Part of a small language model's weights: 10 layers, rotary positions.
Each number is 128 + 32 x the weight over the matrix's rms, rounded and kept within 0 to 255. Layers, rows and columns count from 0. Numbers have three digits each.

# o: layer 7 attention output (transposed), 640x640, rms 0.0397, rows 104-127, columns 576-607
# v: layer 7 attention value, 640x640, rms 0.0383, rows 105-127, columns 576-607
# q: layer 7 attention query, 640x640, rms 0.0484, rows 128-188, columns 576-607
# k: layer 7 attention key, 640x640, rms 0.0411, rows 128-187, columns 576-607
o104:146088049107212144090155131149159110092151138089101187113160169184156102099204095129140117123120
v105:125153131151160149132122100086146162124112000217113111148109092147157178188108132025126128107148
o105:098161223134128165104151148155118146109100097072106154123150095142033103149141080255140089141118
v106:060112214070178112171129085073102155107115115121088156101135125107250157202138158121121128100101
o106:143098224128120223111125186152122162180093057087038107181150134103158139067026178089176160143146
v107:042096145119162108101138122124155121142117108056096127165149146190190161137098202161114221154117
o107:130038084142101102147114166053134055084181168067115147081144058190111119074171132128197087112091
v108:218097167183180115118123180096167124156145085129116194170106060143173180164148123137070113122176
o108:081076105087067109119134156092071161047098125153088113113083169093212154178110200189163164120124
v109:131122193207117150136131112167107149150115103133101179141134113140101124171165105109106064108174
o109:060121078128076122136099078141099154115156152152131073090085135168153147154163148124179090025136
v110:047118150118170102163144125081120103123107203149131106149119139142119059134140173194143078134193
o110:084117055131109116169190109148159159141113111198090085188185031086175097149178058189093090116070
v111:131140133149069107092142128081183100129155022163165136114074091052112163056125139132151126157143
o111:160078175165097066161066115122114175164161227100188146152255143123143132156093165142129173185129
v112:199117089230122089087144130133101166093130144045136129081124175086125122086179092161070109109107
o112:069102104086236170135085146158255213104123124114142078118089139180103207173140213168109065169132
v113:151166102150185080147084100163137132142089152090112230142164126124116127136048117159128176147153
o113:144091162108086134076163118159105162186111059113119074082150183129176051078158082107136063124161
v114:102085106099063121147109139119128137135124187110083155131159132238142124095149139177142119189052
o114:156118167139092131100119177098169102164140125155085173136115140167077104197133119154129110072141
v115:193122115242170206085124134121130190111147057101103224203135172117141069086196133109158120171153
o115:182146116158105075145090187175132105069139164205071031087064095116092141172138105140007168081122
v116:155191076091159227119109112091136168121166158085138140113169103114097133243104065193133127107089
o116:137128093181087025067121065093179122177100139168172153109000118110161052114095211182183087204113
v117:215189143167176097196118100131083086094083093135187104127103120151093173111141086067116156149127
o117:072125134062208140139098169144093161147202120159137133059123112099161118168124054163135099121142
v118:129153112097159136175203166142149112079109115179096114216152134068102136165167025176126170135117
o118:098136136160094145107050117105221156150159112115154176133096140110118162071117119068137114255110
v119:195062022164128113148106139091141143122122151126137191081153155180165106075141124157156133153089
o119:201110128168038141119095144153140108100156054147116081110111153108114114124091255082090110167058
v120:104071052116139121163145081123116128133086136030052148145142178040080128139155118104140090119162
o120:094188126049137106142130135119219150072162123148151083149080099144100066111121176031191150037121
v121:200144148137104137116160110123191112128075091151114190140174054159161138175204152151121098071096
o121:083114136180074136163054152126134071051137192167076112154000137137102127145154128102156054156126
v122:123174098020139092188130113170147089125134156156152037178114127090047190113099146162074102101114
o122:191112086138090028097164163120117128143157106056085159089162178182178154143112092154155082126084
v123:084068178180109097102137080191130166120085143137133114155171082139135121128115074121104168119244
o123:202126105148101130095129151087111137088181110084055150175110128109142112147121127175109106146114
v124:178133098105150149185123143147175144140084119096152119107186139123194092058087155115163121127086
o124:148056133103121102107174118119059129177186070084180133123083084129074176107143091137123177117165
v125:077093090067081124118153201095134212082100133181119191079175177008113115127171198111113129178169
o125:143233124052178113165131157197047099181192188128166119168142154095076081139101057188172149098090
v126:129100092212082128144134045139072170184171037153129166174138185171089080126133134141167094149141
o126:067122098151081064132168178156134133043143040214112093117195070148198128142092151145137133096126
v127:062115137108189100158127072177114121101132164129123096117034078128122155107123127175128176044179
o127:127140156213121143110129192075183138141113066147142059160163207098152097151237054171166084241157
q128:125163088104142065133114128145142133143134167170183113153115200126102104193146146098063100136088
k128:127061169118103123128120126139122104128097145128152153061106047123144146162108147113128093171149
q129:113091134125102138119137140092123175153098116081102100145118072162156138102103142141134172132159
k129:149209109128065140088144113117103149083146103109087083129097167076141104116125135125105184091111
q130:112123141140111093099084094134145132126134120136171167130078140113112090125135134139123133115143
k130:133068182101094132153126132164143154114088157120120133115126070139107159175147096131140058148097
q131:121134184169136181108169152117134118113107108106157153142095138129137133081079145123124162149180
k131:148065092121140149137143091103101175193120141144148150196142119140180146162162113110161092171100
q132:161122081112127052155124144104095086134153100118114138132091137096146135181164136123155077110115
k132:090184051084170072098098132166139139133067113151115143104119159119158138152130111148082150120134
q133:100169171141100154104108119156180134157149117164175125134116153103154088107151127128101105168170
k133:166082159115174114155088097127108147145117161120107112108139108116108129157148139093114090141136
q134:093180154084149131127108090080180106118111138127182147134089162127118102148091152073114130141135
k134:154081136115128158131100149124110124130108141151105098083115155144140140121179116141089143163112
q135:150075072115157105104153110107096123118145140084096106125114121185181202177142099121180152095109
k135:129143148126081117112126137119140122152153107107111134142122159132119143089135130121117131092130
q136:139114097165166129104163104154128077148175131091149159195085145132130154125130133142070061125169
k136:129143171095160114111135141139121079136146133109125134148043148145152125121080156126123142132152
q137:117147167075086124142142142157155117112088139159155154101138127070124071109126166168118142154136
k137:145112175141102139133136171143197114122077159148109131138113148116132144099163117147173121190112
q138:122124135149112105123145146119132100110103134173079139063150100079084085108135120113136108142088
k138:138110157094166177147136142093121179105110129139153135110131181132156084113123155124110166143153
q139:095161185123075100147120149128178163101118156163145132145113135111105080118147151098107134137141
k139:112106086109127144100101146144130131137093139154144115164103133163138137172152111156089113177112
q140:110165061111071121116127117136171156078111147133141143104141173104082018157091177114137126119101
k140:154125153103131113153134108122093143135159145147092071096154131149127163081133121152100087146097
q141:168089089132168127093167126157131099113171113106171114126127112159172117119150143130121115145120
k141:120121160125106093120117114117111119108140141173100128127147121127099156120083108116136121046127
q142:090106131121140128116078136248152148115119114164160133104113177167178132123151122119120108129123
k142:130177103147113122115111095162157132144189148088077117085107144170110151147121116157195107126092
q143:173072099127155136093160089089128162137176132106130121146138107170205159142145155135129097115090
k143:086144105126145128116094108159140123131107176141124127072103116133157132137116119108138124058144
q144:131113120137095099111150142104139145130130125128112179107092068152150110143172110099126106136125
k144:144085090072122183158140105168130185172100113053140139190084147153099139194102130106117146154164
q145:138099157081177139141156108034094147189079122103152155135086110169075197176190161157155138125098
k145:107132116120135101144162139092149137197095127053153176115135142088177102129162134116093206113147
q146:098106123098164124165102137137130111191181141190172149123138161121096137118099097129114150124154
k146:116157108092131124223156130109151070165101157132109113138078067106071108131131195116155127129139
q147:167107155108229118132125144152091130127165091172163127112133150139122131101131121134120119105117
k147:123150129129148105126132144136158079121105161157136132105096084105152084134106128129154175084163
q148:115097082143175103119149152132110090097191122117135144170090093126167173121150154154101093084133
k148:125193148159127122119115119120111065165177117145102132150139094113117133079144154137152094009131
q149:121087073084139098091135170157069169126120096137198173084126108131120125110109123097125081142105
k149:151179119165136139122078126126079132134153103100132117145131103166110189126133122143118129125134
q150:137160139138156101119085206117137063112183092183170156120082101098213171072094137094118113053138
k150:166139105072141124086121099143124135127141122064129076200078137161085125172127147120113085102091
q151:129196148145102138087147153173150090116072070163100152160168127116148145115193080154121155137125
k151:156129162073115132048056104142135118142144056107150117181159105120147152134188098148154121114158
q152:115194128154127128151150117076184131139095132118069158109141104102040102098135116143162160098106
k152:126113216134099161156143103082156152138110100166091112113186106098126110098109121063182162152127
q153:091115119125116096127096102150129152121129138117144141114141125197119123142088114120140149141086
k153:076144045171113084147164164132130088072117153121116149108096190143130092168103136126093153146152
q154:177132080139159152134184201174135128111137135083123132095134151095115122085110152125134072107150
k154:116158099158147220150090138182142175141170160154182141128077091173142165139045104173117077153124
q155:131117087093061160147059104162127156147131085080168127158166137171127115170140083139146160162086
k155:071142164154028143146090130091128117144106120134131112192133167174136109185123102156112146121118
q156:121155092103139086116145122098125138137132089108072146115137106133098168134153146151136130137161
k156:107089139146119152134165182166077179104183157026122133148135148173102168052197149157068125182124
q157:160110088065122088164140198195158110163123131114113089125125126133113110152140127176100099183135
k157:115157127142180127066125126241179104174138160112119123115101126200109134133144115188100053157125
q158:146092170131087149125095086137178161095173136075133128224114088145125187157109158184122137151084
k158:056138155151109117106159166118119120136069102109111170142194202132082140081132127196150093095102
q159:149207172182102149120135105106122109107151120130128083126136120146177147087121139141103120090144
k159:115131178105076160114126095187154144106111141136099079129154119126114104132129119147168160106118
q160:113099085114083145156121159085115116096102150123110130101168118139147063099150098089160120156091
k160:174160098093192095122127110167037149127067090146097085081165166083116042187090176127135099126156
q161:139124172159203171123183133118169130152114123105151117106176105156122191091112151131178091164122
k161:092122115137121173107146111116139230138162136168125109147127128132128125103173079115152170136095
q162:119139087160131049118105144105054143149140108127175108134135127144130157135138128084131123139089
k162:140113108098122131174143118138093110104119167098127121086180155104107099096146140113121095165153
q163:131178136147130104105111121142139128145119145151200106153074149119117149122097137127096114140136
k163:181094149135111125148116159125137095161103115115149152132154145187099190093135116128128141128136
q164:143108071125133126158170146079078160155125153121093128110159118144145175130135109119126139085121
k164:091148122128127145118174140104170129121156109121104102140137157121108113134141108141152150104137
q165:129134126131154074076123097090066074122130134111172156131060103077173173152149102129158107121121
k165:114124104101146129146134110162081085143125107103103081118151161191090117101124103144133073152119
q166:128123138086159123091165130091115089112147150108161147168099167159124165167123123136130080120157
k166:115147140092104105116061119127136120149122121144158119114169138112104151125126160101133149134161
q167:162123134129079164150161128131151180119097172124075133072195122102109077116110170111122159098108
k167:138132109082155082167139115162122177095116126164172127084128057134116138123132146139121069105131
q168:151117087095157138107159109101106160129152114091082158127119101125161159133109163116167109114128
k168:127169143134126116132122085150142145122131109147101132105157107116142118085094131135143127079146
q169:132056115153169115097127121056110158106172103179152131124088133118166089119145153113121147123121
k169:106127118088104134098109081163090105159121108135075082152172130166122169090111142105092066120070
q170:203059131111109110116096095161122121130143112143145141115143115146126158112182124129135137134068
k170:126119100113116132141156112105064171109155107140148113132118104132117125130138159125122115145153
q171:110140074088171127125167088147098097150144096044140170168097153151153164137136128148133090158131
k171:121156159141144121090171103134121123121168161122139141116147165085136118122087125144120111118111
q172:144103107060168156153104104180112114129100086176192139136103104124098128130149132107130115119144
k172:168100134145015090108122126168103118167156058119132119170139138071086123071157164135158202165137
q173:158079072124202150100190128069100138154176132113115141119111133157180149159124174117136117108080
k173:105134121153127107147109098145162142124143121118129144102141074102107150126084160119166131085159
q174:145136133134145166175099159203138151099171090155142085169129174129209179118142106120135157123137
k174:167203096192091099093069121175169115101122153172132132123151118114086055121119103150153120126173
q175:125157144155104147137131095126167125175085169119077140114169135100054124135066112115183136105107
k175:110117106126120175128123145082172137114099137141166125129132131187113106158181111123119099199167
q176:123051071098118162117084106176128240110167142127171103127147138119183100125149119130109135158116
k176:131166099174113117087118107135130126068198092117131126134118100156118151165148107133150089106093
q177:123154149136128109136094128146094111151082135152104126130153153091079141138102097129163140137125
k177:109096145195119145140144139118123099149134111123110093119123128072139115123166123106136158149152
q178:101148127157134137165089137111118142183109116134104112122117146097123174127117095144117202111125
k178:120109108153164096146152175092121106113140104128179116131056144098121118117106121147108161125109
q179:146156150152123126111179137089190133120130168129115196185142104143071146113135123113161094111100
k179:123117137155175170168144121128183205130113162111175117130138074144130179089110108162144116190139
q180:134099044124161128117222147109066104096183145048103118139164114171151188135087168117122120057063
k180:124152113156101176138113099168114120114111152127089109122148056152121150107120112157144105094149
q181:134039160067132167147192159106140152173055095177114170055120166135165117143148130120124134170121
k181:145100058149170055084142136088138140133082143104166199076116139151171114134132135119126111098112
q182:122095120170135158110115161154143154060171122126133115109105099102176122085048151119112045148116
k182:199160161163095176085047112067124074128118101124146127059141098130120144162102188148170059098157
q183:140152127075156155154125165159147144184164158090128119158070096118088138166140140076123129167097
k183:156099168180141126147150115141134154131156093076100125150134139051170176097108099176107169094098
q184:104072103090133099131139137204081185134119079156155148119129089111127121133107135125103069171137
k184:130186112097121176113099147194068133160137116184143152093169119059130086151134122129152077153140
q185:136101115120165169142124191124107153086165088097158109119138139094157169146051154120116124140100
k185:147186087143118105119108189108082058087106110082129165097146150126116152083090119176156101113161
q186:157093156109128163123135135166151167050175143124097139145105126122124139103135167088166168114101
k186:140165145115101132117104255107101110072064111159157142095177122152014126069116145140168120127148
q187:155000103105116136137113098141108143160099144124200144128130104137101109158137072093127096138138
k187:081131093144132133132214146085128077149118115125169165075153099081101164122121194091101110122116
q188:130200154123132117143148096159064108138139132120158166142100127142086078148121129119128128130104